Weights of a small transformer language model: width 192, vocabulary 1102.
Each number is 500 + 25 x the weight over its row's rms, rounded and kept within 0 to 999. Layers, rows and columns count from 0. Numbers have three digits each. The size before them is the row's rms in percent of the matrix's.

# layer 4 attention value, 96x192, rms 0.107, rows 0-72, columns 0-191
112:500495500486427512525467535501502482476462511505536493495531493462500499511493463483510471493514490483500511535516548519489483527501463474541512527522545487487480495444500493489499493480505485525501506490491482475498449487503479501509512486507516489467530496518499510494547546451499518486471468465536505470441514489486518472490473481562499463502484514523548545489496511512524532530506523509544460442505496517521519496463470442537490531503525526504529509482476558469482477484507501530466524494507494515480553488493492478527549519518509500504517519515486482451505512473449497482
111:529501513473499507470491505534466518492518452494498505508477465472467526490529513495494535534464519451518456523471544465504542505503493480502478490539486497485509468460542521494515533540548511498482465449484489459523505485476492514472528525524513482516542493507516502467500501537512524492492493466482491498492497506549510463514491490504515516493513497516476509501516531491516507510497511478514491526529540427544441506491494503484523544517510564530544459469480532510463544488520497516499494500514504469501517491519484557508536518491518530572517510481516481491495455496483511536
115:469511487488478489533523487531482480514501484521520524474547520529528502531481499506495523489499491519507510498501467474514500488421486449475522515526536468519502498479485489504509477496529484494485538515510462472453460490495473501448495523514544513489500465508483487492513491487484499487506500506475502475489520520535556490506502542505477531472494528524497509498514502501499523522486505492531563496491505484482495497518504529523501502439501482475489427474475468529475491495513484536490501474512454449484542504470482525493557501543491533443540445526542493462457511475484475532
098:505503534495498526432536536511480530470523543517517543474473531478533488561518461481508490498527488482503478502463517530506503522542500469520496495463496490491526496535540473463481493500553498490485506500518506508483497522492512458506518518496533536496499504499445466509529518468505498517463499495507505523447488477490543492509499484516490498475540491511499541521515512471464463530513455522486464500499496484515513514532520504541480487458496493490558506502508547483470478482496452506478488499500468483518509514519504516500526469546538457564536517445486513550491461511487500498
109:486496494497542531496486514481487491512497484482472528504509505513465508502522507494528484511526463476460482485448495516493486482497563489508505492488499531498473517520478472529515512457514496495551457498524495509509482539470487545503529476522469520485472523443461475513483490525487439502519482485537469498472538520491521506474509564493524440514562493474538526497512510486464456502509472482482467515562483534506513515491478507463520532523545482510500507483519527508496520500501501522515464473496525489457509516474506502498513480489478511525563508464474494495531549471446472489
103:465468527483525450512492543444560489483531508513503516460534473495539490453476531506509481508477494540492488509527472498481498492521483525500479485473554484494446503486479475541501519535535518517456530479530498485486517512477515457507480503479509479507540496484536512512473512485490509484478535488513526511467525497479510537527514516511491482522516517450449509495488520531506526517506472553508511482510521525479474478463543524520506503504507458541485453472470570469484495515517504495469490517449542501480521475474484510515491514490465499533524530489472492483526492513463533499
111:484457487485493492493497512541482508526482508473515484499535534472507503529535471500494482521532502515478482520516497506482488510518508459521535463555496544502525440522525485473496460448508517541547536535502507510506446539506501488469471462477519500495522525492484531480529532469517493531491482510482504501506458520544470503490496500529509525499500525513479481504515524520467508494559505514534523468459495516547479485493503479512505529477512444521460535509452460503481504458512499547491554476542499513514493535521515464529546488542500517528501509498481497477488502450479520500
120:493511482477492504495472452486498481527511509505537491545533489475526478487500503483507494486489537508480481442478493524507466478549495531501521476457509485510528508533499540493525495519505526547496501496545508492512510495472536480545490479484466501510475524495543494494507470509502503461487468511480518528495513488550486562502495482450496475507543502461492478482504504444476507475515482503488472489501540475537491499524479484509505494539522545557505495437524518515509522530479498473466477462517519498544501535454462502506539483505512518465527439517497511500470473567522480508
110:537488471495522500503526471477469510514532525509524519526543506481489480506493514511522522541464532495479523568497479512499498501497470486477519463527479456521493482459506466459485458562518515497507453497539450532509504460473465514471530485499498514546497495463475482483516511500526477503498520481474449520497507474533472496497478504491520499491519465496498451480488481472477475510524480495539462497499514513527482468509415499521485511472445517516532505510491475517527532522528511506487493505477483486508512542472503472463490449492527494540485525480478475494535529474525471526
127:513527469475530483490555512509478500438526530493481519509500473502485493472460499485495472497528481498477462510525479493483481514523470483488521521516499512468488524504488472496495523519555480491537501466487515508490509499475451519469506509490504507539489466524534487536448485483485510457511523484524484488494533486510477478466452467536464499536507554513499517536512504515488517462556476496524512488527459526486518529516502518510508503498482425487498463494520446510429462496502484491517463494509527541464511528515500499470486479423493506507514508522537508487530462512512483512
110:527502506520536508501524493538487509470483530521497469556558446537511487504510518473519474473498541487487498496548527461473445504472479520489485482509513494508489528526535492501487477495513433495523522478518508490470531467517514499490501541453494453489472484494498509490512477500529491532460520537455518543534536507461467493537504496458467500523493524523514470496495510524474508503518506470472530480502460499454516526498553486539483505484478474518466530519473474531496472489468467502499522463498518474501477502509518515499526559507518530485545471508513470524479501503472491461
112:441473478489490438477479535504495496509525507516484482497501474491546505532547503454486499532496526513495473455493421502477509465525466504522458473511480554531534538457496446518518538524511479510484508492539504469496461511479520493496559455531498543471519469504497519520512484512495470486491471486461509495507507505498437504492508524464532543530503471486501461476529467519475526512486508471484494512517512503490548523490493505497487496544504497537515485520518541521494490493498486516507498508488504536514510468464523517476515542457539516506468527510482538502514510510503513512
122:519552506494490481526550506496473497472531528490472530501507514502489482492455519467523513493523510514510501496466464484504515495515530502496491526486522528457502560498469478542510507491515503496502442512492474472495542521498488492498515533526499509489511477528490470478502485509465494487495470463483491491504482507444503510513515484475493482528465496501541473514541473464505451470539543517481417525507454536542483517502499520504512502503490484463455489490534534497525569499526505485489463521473478479515512548512465477510475515468535497552475462466487480495494518477556494496
100:525521441503519520489507491495506536496516487532483515480504513509496545455531490532504487511499526495474505501503528462526471473508494433501487503536502519557496529513494451488560513521469492497515499475467500534492490525483451511467498521518512519482482521467494487503497514460490492474531502510495488547494483515447466500495536500487550520474500528469510501474478491515470464527517533453490526496505503506498483553498448481496466428508466478531510515482487489492487453477513473513543492503494495481559516508487484479513546531517502485492435533543489545476504506477515502484
115:463512544506498535490516487521526497484519515503510557535510479473523512516496508505477526508505473482476498496500513528466484499519519465460526478493494484506502496515487495476503483514483482540518517496492501508498473499499472498466455492552509530505503481537525492527458506499470480496514528510520474534514519512531492540511490490493465509460452472493564467512445461501531476502438486479474506500477524474551475549514475505497456559507494505502487517479519498492558496521483474439549507506461490513499510535508449474457533513516517502529527497472462505472491541514473522552
119:450489507514527512497464498512504528518536484494456502501518493518520503522460509485477466529496499498508475454519497516479542495528514504471513527522496429492503475502466489496558512473527505528507481517506509478530485537501447482533476464501453475480484490464536494459541479494510455480510484493506517496555503517535513494491546527503498532494557500479496462496478504512516512528471519524485476518549490489465508506485526452508451513480525482505501500472526542486489470505476472510493503529520493463459513488510532531504477474513564487508534510500536542518467512517549498544
115:450506484494496480501541527459496515553465500514524472475543499500517471490472511472479515453563515489499535488503486468466541475506508501494505559504482509509502489544485508528522501484502505548470474492477487491500473503583480528506494465514497460519507465512509515479487497515486478482506510541514481515504501533526509482528504497513476452466494506487487550509471521494500521554522479481500491498516532472433548491479502470483518530499447475516537478534493526462490455548521501496521493487469535495508526512481501506507493551520511471515487492504472526489513532508527549515
119:471496490528528497506463520497485512478532530488499465484500518498491529483506465500506402487501506509523524472483494489518505494497482489493531536526523522549538487504507465498541500501493540508476450494520462484478481514500512463467458497474536517505547489518456542512485521491533529509504490551463493497477492479530514496518529496496497518520477506539507496480479517458507520498521525469495500482475491453515514491518517493524522477493537530494546508532541540508479539501492457521497465522479471462519480539530527522472557523512520514464468510526548510507499454509505526554
120:502471487512471491491467480454523490486445530515520539484510513440525466536473491531492510530504472500520530535463492462515490461519495519518537517486500468500509518457455480524470507469500538494481509505447470495518522509500532492524501481556531492500521480477501459537490520499530471495483485454511512474493485462527534544472547481511472522487510544528510458523492497544515473441508467510450472492513509511544495483498485498485522500506501492488483470487493521498459506471490472487475525501473438492507493505472511515517515543490496520545537535513498491498511522538527523472
116:498482539501499500567500513544504517515519508515476529512474498467543526535508495516467533489523484495514501504529504520489483467470515476461504499492552396512468518546479503512476480482512517490479520522475496486488525505538495535489483502518478504547488505526508515488501540473494513495446521501547528485503519501521512552478507500507525473477502485459497544493535481504456488523503459502520474498489484503527543464474504467496548459511483474480496558485503536506501531485463525487504498490495507451489522486531509499481488454504520485490546520526505486532517499459459462487
100:493523536475505533453492480477495522505524508484477521540480503497496548500499451540506497479511534540490513525482467506537479509479474521480536496580521503463502522516540495476504505459504516495499486530478494517477467474519471445499469513558453516473491473490489511550522514545488509498490510537495539520499485509457466479470475536524475507489513492543493508464503484512504478544467512479438474521522549461502465523525524514524495518503514509512498519500488537518499493501504506497484509526487514529483543479521496466516490513474483464514488473500467541517489486538470559530
116:498491497523506480522502492483524472456508482523443500488476551505477491488462533453515507509513531490471463510558520474520515485482496474493507525486502486484489509524505496535500508499525499538488520508511548483493498466503449516495466506507535552547489497521508464500459513495459487476537497504539481516527575549496469479458504461515491494437513484500551481522502490479467542478536475513492536486534501484520522506514466485490512549472486510498463483519499462531536514490457500477532524478446541500467475512513489493520470472520511510497508482490476509497515491528516463524
106:492495519498502458457508535509473504513440491520507467539481458470476506507492494555536495500497521518520508498519481493547543482544502465513501489542523542493523497445486521510471502518494519527535532480525498460489510525440530497476522496455500475492540493479465472517494481498498512431533524512498492458508493489483491503516507541470521469479460505515487478522491475536505492490495507486527491525513458508495558512494476536500491502472459522485504466464503525492505472530513484479532496473495525507485489486498536474496512446500449534496486540500471517523524481547520514552
108:490494473480539515525504520510514507501489503476490531480464488465471451491501511521500496521491492478474511507494472536542483492540478513469536490519481483510540486548461502448493503498513526492479469504480463475486500541457489546533479526564490515537463536429491483443497497477485519487524500478512523526483506438512500489514470535502509464509520503496532509474487505494506529487439499469502481535493557508502477486489520534493511519510501505531505462459486506480522471498524530513514525491503490545530518477512524517513501473485483524500533497492487517547499546481505567547
112:528515468524517432476520482485578512512520505442483516504515520492522473474534527480527468493502531545470525524523473483503529501472505506498474480492509507481511541503491524544466496533514520492497501478488525514528497469481460537491510519474514502508522500506495484526511470519503455476495509477472449536486505494512525498474460466460488508569483456531557473495521481515507524470523505515477476507488512550506504514494504469464472536527489514512522508490519473534504520514489530497503509437497542461515493511527490516492486490480525509502455517460479503453480494556510480524
119:514495492505489454523494502469498503516499510568498500459522525498509538541522512454511500483482467465539501414533474448480475481466489487488471481502522505517498493488527525541514488462466522540501534478489487481473535501504499458528442490483538481504500491468520486463481485514574522517494512492512512518503549481493504531496522505513505525524510477480455465493524505526503462531508488529495499486489526498490521467502490489515467468467466495491468507506537500484537501517473492505480463479495482545530493504505546540516503517534487514429481483507473498514558508499501499490
100:514528510507505512494522532517511452501523537476468557532526473491536500464536485487491521522505494501508483490513525475484461488501491510510475497529525495484487497436518472499528486506491488538535536455487514550516470452510495482433490474507535507545517456505506480446503522486487525493503476462499448508520511458510504505469492461490498481530525506539507516478524531542494515533517549464502529464511485508458518527493468503487513480503509461508440532483522515498490459492507493504515529528512498492526540519466484509487500494538494469551465501519472495548535474519487505479
115:539491537533469536498504486550532554525507490501481495519523508523496472475489462512539516472544499464479480486451508484503480484511513449501521490487475510539515509502538513483502576518487505450534517512504486503459511508509454521466489478489519479485471477461474497513476487534485509492497474495495469518481468486476524502489477556506514501467505499538497473544537485560531522540479521495542466473491514488520491542500494506524470503483514560515539477480475481509488525495533472520529486503502488507492496485514543517481492488521463455499510538498525540470473502483453518528
111:493504478521478492469511468498508511485502445461528494505462503491485492487484530472486507515508546518507483591497511492477492530479490532494515520472518519447468511525485524497500527562500491541521481525558488497532517493505481481496516509457488549507523511481492500506489468537472428452524499474499499520511502509493507498510494456492510476495485508485497485514529506485471470523508483520515470497447485510505546479495499490516496463498497561527462481487508483498514503498452527466518501507472503510481502491538490516549489500409532500526560474496457509506503519527528517503
107:524491497484516502500484514511489539502479499463517535511511511491448489479502518515505530438461486524509451468469493505538514486525523508570461549452505527481535421496471488515478493488509469467502525471501470526483518544496510504543542510507505522467521547509498516499469491514504464495535470424506441525465510499467477513539485531500522508488471509524535510533512524515504465480512486485467487513527504532536513458512514503476496518512523471516473484484497529507507542505508495537540523518483512502479476512509491510508471521497488490512535484489508495481484522456506448508
102:460495481505483509508467496560490526520493498501479452510479487486506512491505513518487520493499533466518522502511491512492508483553509545521473491495477540477471490507511530511480483498476503451499578456517497528460489506539470490499462514506484496502523528482487497534519477497540498508533483480554486494501504487529479486505501487423488497457523553524474476547529493541437510501486495488488484489458505476494457478525515486462521526495515488502562480471490512503482460492508476474469500515499511493500523486523544504473469529511516499485475510515506499442471521514491565452
118:522530492502497485533440555510488537487475510521527481501507496505491496504530500524496466499552468484483484500520505467503502568481527476524503452545478523504470524504505468473504491501485521504498533520549462505508481501527463491480524510472488469479448493488462512536454491535492482498481488511447517508518480511503497482489494534482496522490485518491515459547474475525509548541460476471500514521480518517486490502488470516465476514512520498533520494500478477538477518492527492531510481491538528519512552526502538551463484515487468528531496541483511547496460492486450543469
097:514496484469483506520489475509471481481493482500473560509509418523457503489487465522480532485483469499504494551520537474487503459495487470490492509498472473483494479513527523532500527520497512454496469487483481532509504477475515527492467514514494531517474497469495541486508482507498533509490468491445526458534494509534521520521473485483435532557460483501488520498488456510504544463511508498480478508486472506514501457495479527487495546508490526522459551476508440505516510510467505498537510506497526503538522452511549502491438495521474498502524498481500534513498506540535472491
096:490503497486479529484520499501476528472456499513473489446510549493505517487471530512506490520454548513513497494479484520482480476508506498519479486480540476504508540508526522505470542562468511502514480497525538462502509497508559470484479542527471489541473532517521447505479464487450495528454480503545472493477499531481464503515462490514502462480511533510513461532513508504495482537484494473532533500478509524502494498489544504498519557497514512473517516552492499488500546483496474475513490515532426525486497554530489513496507496484454494500497498468472515505474525496545536497
093:540508463471504497550508505500480506489479522493505536549492491493507521512499537481497492477523505516522541526485492499516468503462499513482457515494502422471494538505538422507481527492511510545508454509507518473492508486489499473523519483473478510481481488467516546509514538491521530562535489514521499493466488494434526541492509541507482500484499483497462521469515482447501469522483484444473491477526493551504483525435477466514522513534504523517481503440498482514500515516478520518508523478486487478529502505549480486491515524518479507482466487510501519484498534484507547502
106:481512531457479503492550526483514530503532525511514521529514537498521490486517505495455525477527478519473515491542534488547508494521512416481498498513503537500445487490495503494532505504532491550493509500532532508525502497519454506503516540512471504540505519484508534489485522441495531514471493518516442491552507471460485490481505518540483506500483507527480544506497518457518505539523498475480503531476509489492507489514513471515436489459485496488471533523498485546452479510501489491453470526483490493488500531514519522437519483522533515460527527493505521502492544497503535520
091:495512504504464527495529487507478534525532458474530482462470510488523518474498479477516473498487506464480474476517522464478526456515477467537479520498500436493487532476505528501496493480521490450540512507475495505507499474494489475497476426508530503492484504479483484489485468491529546517473462520487523485503469522518534532490509478508460457499500491496463510492574540504438487493493482463495484516498479508521522520530502478498499493495525546482512502513545528511559488522487544470499535499491527507475462541499503544527503554463498527527491533503492472536485494551506515486
095:511454500513498514487533499489532478512520531535501497481504528489515560498486516521497530439527487461527495481527507502523503519526531486463543483524489487497559495528477466510473475474515470528480487493478469531490473489494511506481490488486460506525483520527518520485476488472517530494485481547538498552514476497516485503515501509505522514558528511488563483456491503488475591504478494488539482534525543533464523505529507511479478480517483472491532457508487470533497506486539491520512463499468455488528507520464491488484494515503507510495548493528500542538497480504522542464
099:507465489496498521483432488515460478509501496496514478485467441479468483494476494481528492494529514559482452506506521551491498486508496474519451530473475513508450522481534519514520513530492520498456498516511499512528496490432437509550488470515491488519548511496517498508477473521471527523498488501493490477467508458527509485499502485482515533481525505497490495534496482567505458502530550528548483505520487487521505474472547479497514505539494495460530526549509541474532531506474489503515510510503491498504465543471497521511490560502503519495466528502507512501517455502519529507
089:545498484497504470492488464490517481467516492513536510485549497494440493541499506457537478514514472490497487475509503490505526512463495504531486440510499453522543503509501495485503501486524550510551495547507519473578516480481484489513482489478533513509491527491525516510494515467482546488506446471508518481496491493529486496539559492500466502512520443477504486547488481516519528495487538485478505476506509490482496497497552485522475512498477530464521492477490474505496501499516524499495538528565466479517459516494515537488493499468524447497509533474518526530505456521461510546
087:487510538509545483466475510518503530503475510449509472476503513476523508473509473495472532474510534485522529455518501512491519502479514471492491479502547453482495510456501493479513524464493490507499478467506505499566490529472500508545532522518524505489468546514453537494476526472523498517542506521423522542497551492472499477503498511540477481515474499493520516467492551502496515487517553486508489523500494507498529546477505518494503588502487499500500505511544513441536521496516501527506518487465520509541491486506473508507483492518474482486466489482516523485456497511480520560
112:484486493515501511538488486453477484457529486486476494510458527496495474544485544508522525499512492449511498466471539512514555518498479513494475472529560543511477455522537469490504472453483479498494505493514476490494481492477479549540495514517511535441475512538506517508541477514500503552513555458474480446483530471475476494520467532502526534533520524502541516555483531492543470458519524487473495510521503515541513512492485581525500492493510505518492490509486502490496495520499510512463481520471489455511478473481498488476479531516504495485501505521507476497491484489495521494
102:521493529502483498483511495523477557544502482507507487510511552574545497490523469493513546482504523515514463545465531519498535499554484566528489471532469534503513489473459493538516509475461489522475493457521476518504501498520532545488503505501491497457501518478504477505501476506494546539503544523499503502495492454479544483546510506499532488495483525507515509506495491472517525505449528502487501484475499520514489512547525515476496465496501457506488480509477513506491481511516441517475479471514478534501565485468511473531535486513553507506502519469491473483467486476459508491
102:555511494469516506513552523516498527467487525523480509487524453458451454524518496487508469471418514511488511517486526477529534489519534472546494473464489521495535480492545473514490516515457475498486477536516499483462516495491494498471533496470491486491469510509489501518518544487537452495501477528536509495482483475495521503455542554501489523498525506491472522471477498473513492516495482502472520481472528509473486479542488488484533528476466477519498482480482519487508474527491487542499511474520465485467472560517527494522469540507515553493487494508543501491508460477523521534
083:502511532524486502511483481536519487483539532489518466544497503490566529519508424473498517506461506533509488473479514527503477502534482504484484550476504535480527468503496532515464534472503447493506522488480538490501514494524525485476492537484472482476493565483480486543543487492495501457495506532479466492448522494502503484540511524517535463480485511510466511529488516557494524544500538515481469511459505504462507506509485522505521518479540485496487479494509492518485531463505531490474553506469462524497484496491494512524453518464450519505533546531479485520511510507478488524
103:486536535529498534455505514507527457475477509523519492513453518501530491518530505458532552532514497505489469503549513534482482519531496471491504510532526504504513496511506486482503520487512490543490456498485519515458493489503500490459514483509464451523466493509477466488422513480557499488519482529526521499490472482519503502517468466472528423515543491478477491526526508498517524502501497501497515526490489511535489505514488489471456529481494511529428480509492504543505516480516497489527521518541462480448466525498466493494504500508518512466513459490521502479527485521430510469
089:471495528462476494476480544508487424482498511507522526505493527505493484531480499491559483525483442504507530502520542496529511528513474519537540493526493496459474544489502479481511503497534504485510488519515501543522508514488462502502529483459496543518521486439443522531472509470466545521481489496471493536531489497491486505508502513478506472539505477494505471531475560501500458496488479484546467527524462491486484517502503509479473500465517545529480492459513454479507493479511511498469526505466501483497538456496498468452471519518518496528522525519496562515521482499501527484
099:538528495506530470519562515526501523457496537547532498512510485508493505462477511483490517503505504447519461511463506494505506524472552456487542505451491507478477518471509529504510462473486497519492506478488491502488493487484505521465452450518512502518544504523543482537518503524501478529537510517516519479501508493524503555471514517527521498537499524527510500508494503484460494482535542489489501514484549537524510531515507459497522521554523543481510493494474540480453471511463506522491467501513486478507516499452537476491496526463495479494452492501456510519551520505558505480
089:512505453498463500508502474471535495497508496503503447528499487507494539512527496489509569524492493494482510495498518452484499499475470472532492512535483488491544484519482511486484491506483506529539538483462527478516514481518503488479510535490496499502516473473527457542476510496534522435472528509462523477516526472525532544460503498468488523493527508533502490491529479479539545515527484514486531517452547479477538482518504489457540477469490493512488462459525482524487482523469472459514496523492494506534500505480481464498489494577487515556500509477523499494504525435529481523
089:486465478538475500512520498475531534491546503530517496518506462532536505466475519489460508506491547495496443494483466508523489511518514513498465528471470527501454481508476528570486541464506520495492474500502514508474490497504525516552523554503473502505523476530467482504499522486507508541472519468486468487477539487541502483515554487495495477487545480508530506547451529482519518493469502518475528512503471460502503467481482533484504520496484472527558485550491468515529526535506518479487437507489547488495501493505525512520487476511480500488503498522502494521469527479497556465
093:548486491488524489519479509505481527476539504553500498489475480496521498482545553500515507516460510538521501511493489505517494534496489461512514460516454532525522461491500491549510484547540478507505470509494507489491549497497527528519478522517526523499579553507554483512519501476468487529486516496509463450529516493479491488447503531520499474521500478480507501484486501490541490533525515507530473475461515479469491445474498512485502448515498470508489457526489473500478491476453515492503537450478493532493514487493472505497521535543501502518489520518530463519478489486494446459
102:522501490501513496507518545461514487499522519458437472543495503555546533492495505514518493543505546491496469478465468530513483524462480499510524520515474522469510447510537483489516476528503486526528488458517496465495474499531488541516491523526520483517458499459505463510502493505449478498507495489543473543525539484512487508502453544498532473526546481492514472494517493543477491525513508502484484471531490489514492521531481526459492510558505506520518468496526488502491545482500529502468481462505557488477491470464515482498470491432510497496496529493479466484500519501483508539
090:507509479476508480475520493502482518504469523512492481529484491481513497482481528465530494471481516523484512505510502457479505480538520493515476539513483514497489515489538479523538539469522518488491489512544546481513538514509499512508525490511522480488531520507492481524519519480570539476511472484453485491480508536500485462469505511501521512545484523513531492572486467506535549522494507463540519502460487472510474525533505478403495485508509476498485493512535556551490509480501500447487511461473517476522525490518505501493523474487493515515514505559513441496515528475494542471
104:511527508457494514493507504519518518502559551550545491515461514521451521501520522545470526457520485539493538470460511459494485576484520499502488497471490542527505490511474498474495508513499500431479489501497503500469456473522522499525499545488494506531515502498500527508472511463499501507500522440488478522513487493488532530486505546502493517535506508514504513525490478473495525475468488543506504483464510519491481488527483498489461471505476523526493495484515463520494481513447535474469433466474507493502511502522475532476443500478517539486476528460526502508521512497480507459
089:491468452556518534491515497483521481489527489499457521540504495498466482510527510511498513453503533519519462499536477499517520503473509548531469490501536524503514539486571478536433489541517527531475493482479514518480487468528523500511471459493507497497492512507477457530509477469520469539498498500495546497491495482481466489541532507535523499486506488485506490487503518445511480524518479495492494486496463548487515520517493472489469498513498469500513458530516517478462489533500476505483505521483547550500494512522462543489494481478542546454473455544485494498491506540487539496
086:506552506489526512528489524480526463539513502484495476498549505461508509489482470541508457550496512549498510523494490527471468516557518471486505502489489497500503503446517514502499487525483494543504524533493487477468479524467515524499516536527486459540491460506494457519512508463472490560518504473456517480497503485438496493461536471505455494482483477531544510484480479503489536505494478467529504504527507523468476463525513487492497472508521528480504466539532452460479485465448515499464479484493480488487497523489471496490507449503467518537479479523489484494470482510450502497
089:522497501519477450515519506541452531478510490494480479460516523482489518503534443497489512501470500468487491473472499493484491523521480504525502544494516498514494536461522443465444476470478495499484537454486491521509525488518483497532513493505492515478513512541493514518524464521494514491540506516569504533524475482459524496468473485494475494503518549537529495488487512510524490461489508477478510530510492516464481552502449512500517561493512488511493485488447519453505495468524429486524469509536486522529487500447517491524495487506483495506535509502521494525474513553464474526
100:522513489514523436497468521496552480498522487520534558542489466514507468517540528511479565472529473467448504519521554504497524502488533489508546486514454543495515499489505489474514519493495557473501516514492581504493492532510476511477492536507462499537474471510450487500483532484525514495484501518509496516508489533520497498500498491504475507500455501440535575539463481488513509468478495485512501452489486479504486500498475536489454493488490508519516489501506463501499482474470496527496487473496553472473519473537508496454476525521495514482517501513502510503499491499490529482
096:539506489462536476493496536525480510492515514461514502486515480460481478517478494461510468476458501527502501495446570548450429536527532513501481516543514501476491514531540493542530553509531480533508491504444494466482526492508501489514498471483515541498471488497492475499509538552518491525508491504519514495474534480497500505519512528505523517486495509493496478531490519517521446538501500508498514515486486466528533505458491514513536499504520455497535518526518487495498510484463542503440491478477474547528550463508478471496461496492493487530525505498464498527501510480504463500
093:564501498482513503546455497545508528473496505552514525465508543529496489464532455482490522495470499490492505511521499506497480488502488519519500495543527513480500483463501514493481506497507491533462541476473483454524495499526603492474534516530506487506474474485515538473486527481444473474477512455510493491503504524521504490485485550502526508463474492508514478506498471449496479481511507534422490523514462523457558501497517535489540527499504483497493529534527518527469498518493507517533493488520523478497485491500472474519481498533513471510512500499497539487455526505487522502
087:502483521466505497499483502488514508472495555502490481509494560524528516498466494479538569525467477481506521512465517470468507532517493531519482463461527490481484512520485471468504552497510491472523530495489534476527504500551515449536493485511458493544497506489497525504488521464489492478508522492499513523531492487521537509509507530474506485511494472461473487519563482426493536515524508461531503528486457488484529502499517478467447493479518453482533538518503500517460454490453522503524520507483507524502505470530492504514510526505520517497544526527528501499488544488464499539
101:519510484511462507511435506481503539495521454485545521544516533459549486516496494541469535454453507497516507478519525464525474506501506496520525539526504487497507517496475475521478546480494514505527481515509538528530508501553542537480500547461500467500511478476480515510481522487497523474489487477500498464504498528463482487494470487518481512509496491498470532513493509531493543484477472533561523468494516516463485519529519515516500506490484481494516474530513453491490488457515496520521501484509514526463561473456494533494474441545497523519498509513535526455502516473531463505
103:465531507487527504472488524469492419491500556506468470474487517480482455527477466515513493543516541554479504511487470509524497519474469525481476499539492476550472490489506464498519480511494508503498476499481484488524500469526520524485536502483488454546505494456495525490536457482530495470473502483539468443496494501491508479529505488481496504504490510508480536514466498535494468478518559512462473487495495481512476521505480502532510475495519505470506512478545488507508526540545506522491549467462503518536484487523511481541497502515504461506457541469521488468504469446476506512
091:469514473479516524530499513562463507506498482507498530499475520464540497472478483520502456536471449521501463499498485458549489467490519521493515542524510495516464501473510506484548524490505549501501520465510548506514513480456519484496501510541448539478503492489488500503503524542533518469522471527520501493473527469480549490534482492459501482435511501499505497514511478509474523543490488514508476539490502462522523497530524528495503505505482513471475488496480494491482467513508554488464517432509494485530534540511493509488539494491458473535503481562513495489485497511499444505
089:497492473493528515482506512530503497447533525510512528500516516481507478545542523482538489512528509483432461520488545518492472490512501509488491515554527495525528506460508459450509510485509545465558536514495506510484483507513505513477490529476519467460507444499484492472516516536505498483463469492525498499502509485495501470500441440488529456485496496505492525449512462475481471491512449501530552513487521505476518487464473523531500490470492502507495493538485480525511517508484530458509541507520497493472460508492482454535488468504500537462487488507472494513512542474457479482
086:511486472510486482495504459455473493495468524486486527456528498475501450493472531508533504489509517485496570537507471505475501559451510508531493473495511569477464483501536514519506502505530491487503448514511494514549509520503472475505547501558498496492523527472465530442505458490478507465520499502542463475522524542478491514477498497468470508487497501483490457481506541549478510515508508488482472489517506474511495496451510486517521484461502437490470518489461520516470530523499516467488467489515498493463530517511514487508496454523517500507458495521493471516535471502499531501
099:482515506540462479524491494505518483482523498516468527512496523494479447468527478490515510516487476472500513485504474528485541486524499475474497513474505455505474526476516498534465534517433495508519481526537490523512546524552468509549517478529465543481532503523480454518514499466513492480487489527516493477513468519496522488457480513512478536505505474505512478514521577498528522484516471509524532509506518482521457466508443472527508516472474528539437473506482512534505452544505495485531514473506467548480492490474514505506536543476518498505501524471498496496480515484497459478
087:502489506510515468508501494491527528496515486510487477513529496494513509518538498475527503544516516531542494541478477539483498512498513507499497475523477439510506495515487482510490463430497542520513483515487523514519494513502479436515515452517495547489534443489521466492549487456505489468457453480535489473471525473514511524544516532502511503491523450459499480479516478525441558515475491526490489511479529480477487507515470505461473498479476516479518513526483532492489453533556497530501493465543501491510519506484477509497524489524493479462474526509477476500476466503516457534
089:542493535552517485463496506490504504518459512486514517540542472555493502520490523503512477529459467538505524509491474480459480510448556499453535500499470477481510516469507509474498499535520496460498467546447559521505473482469510513506450511492544495470504509519516498527429495498479470502496496538496507544461479508521503521499482495481506507479478490507485474499464480518463526516476492471465543526498487502486522515514472469476497477516491523525467486479522507485538526494522498450521494500535524535544509501478463516517472504544491496515506495524484543510497478547488528509
083:517493504491518497501524468507470479510466498496496517525466468523509511530481571505485526480509474520524535531519534480539457483513470491473464507536490435529488517521471482519465465531527529541486485435509478489527489446465450488511522544498493496505500532495487501526489489481536516512542507444490481498502474509482500528516491486520503518503506488481496502460521452522503531485514491497484533484540469509467547499512487543500524552502510420495489488504490475507482504523488537496549492502528458486478524530482490473489488487495511486517490509506535484535541489514462536510
092:544477526480529461482499525492472484517531510438549512536491493484532491471521498486523563494518514540505503518522522517482470510542510524487505513500496499479496551492452500500468467487488481535492519467428492466467511481545550499498486508442532506501485528503486532490468507503530514478487520492472479529484507489519461515513499481544494507447484517481462492450465505506485498475498467496485482509483483485511520525533515510475470498492500464526536448456526463533511524467503528491490492505466516523524498491515477456503472499517506496476512533527523530505537493521446496470
083:481514525508481493454491486489460514504533466523462487497502498475466491541492505507524539544481539482512545501539529465490507497521510514433536502504489467487512526458529498521492498495529456506456501545495526477543485478535500523527517535474516515533519475476485477494524509472479490469480532535491433507501528501514510493469491468499518534486503491519477518467495459557495510483504502504506453490507487485501533480480494545535492463549526503463488556526506518532471475508478509465523486475437482480545485497492515465508504479525481482496538517497498456539513513491489510517
090:477523505461475494517479492539428544477511467484533446496512520506479501487518481494533470470540437458509504499519501519526518519538545497480490500477511553489454532465496508481494500451493534506499506491489477495496498505498517498515478487466527512484525477512519525531504477479501505495520510513453493468500532457501511507518504504526524527563499528539506537482538492487468510490551495527452515503499504501509521506500465522532493523541546469485533498475535531455516545485488501526504485509512488541465508492484481451500525463523475481494498496506483436482531515488476486472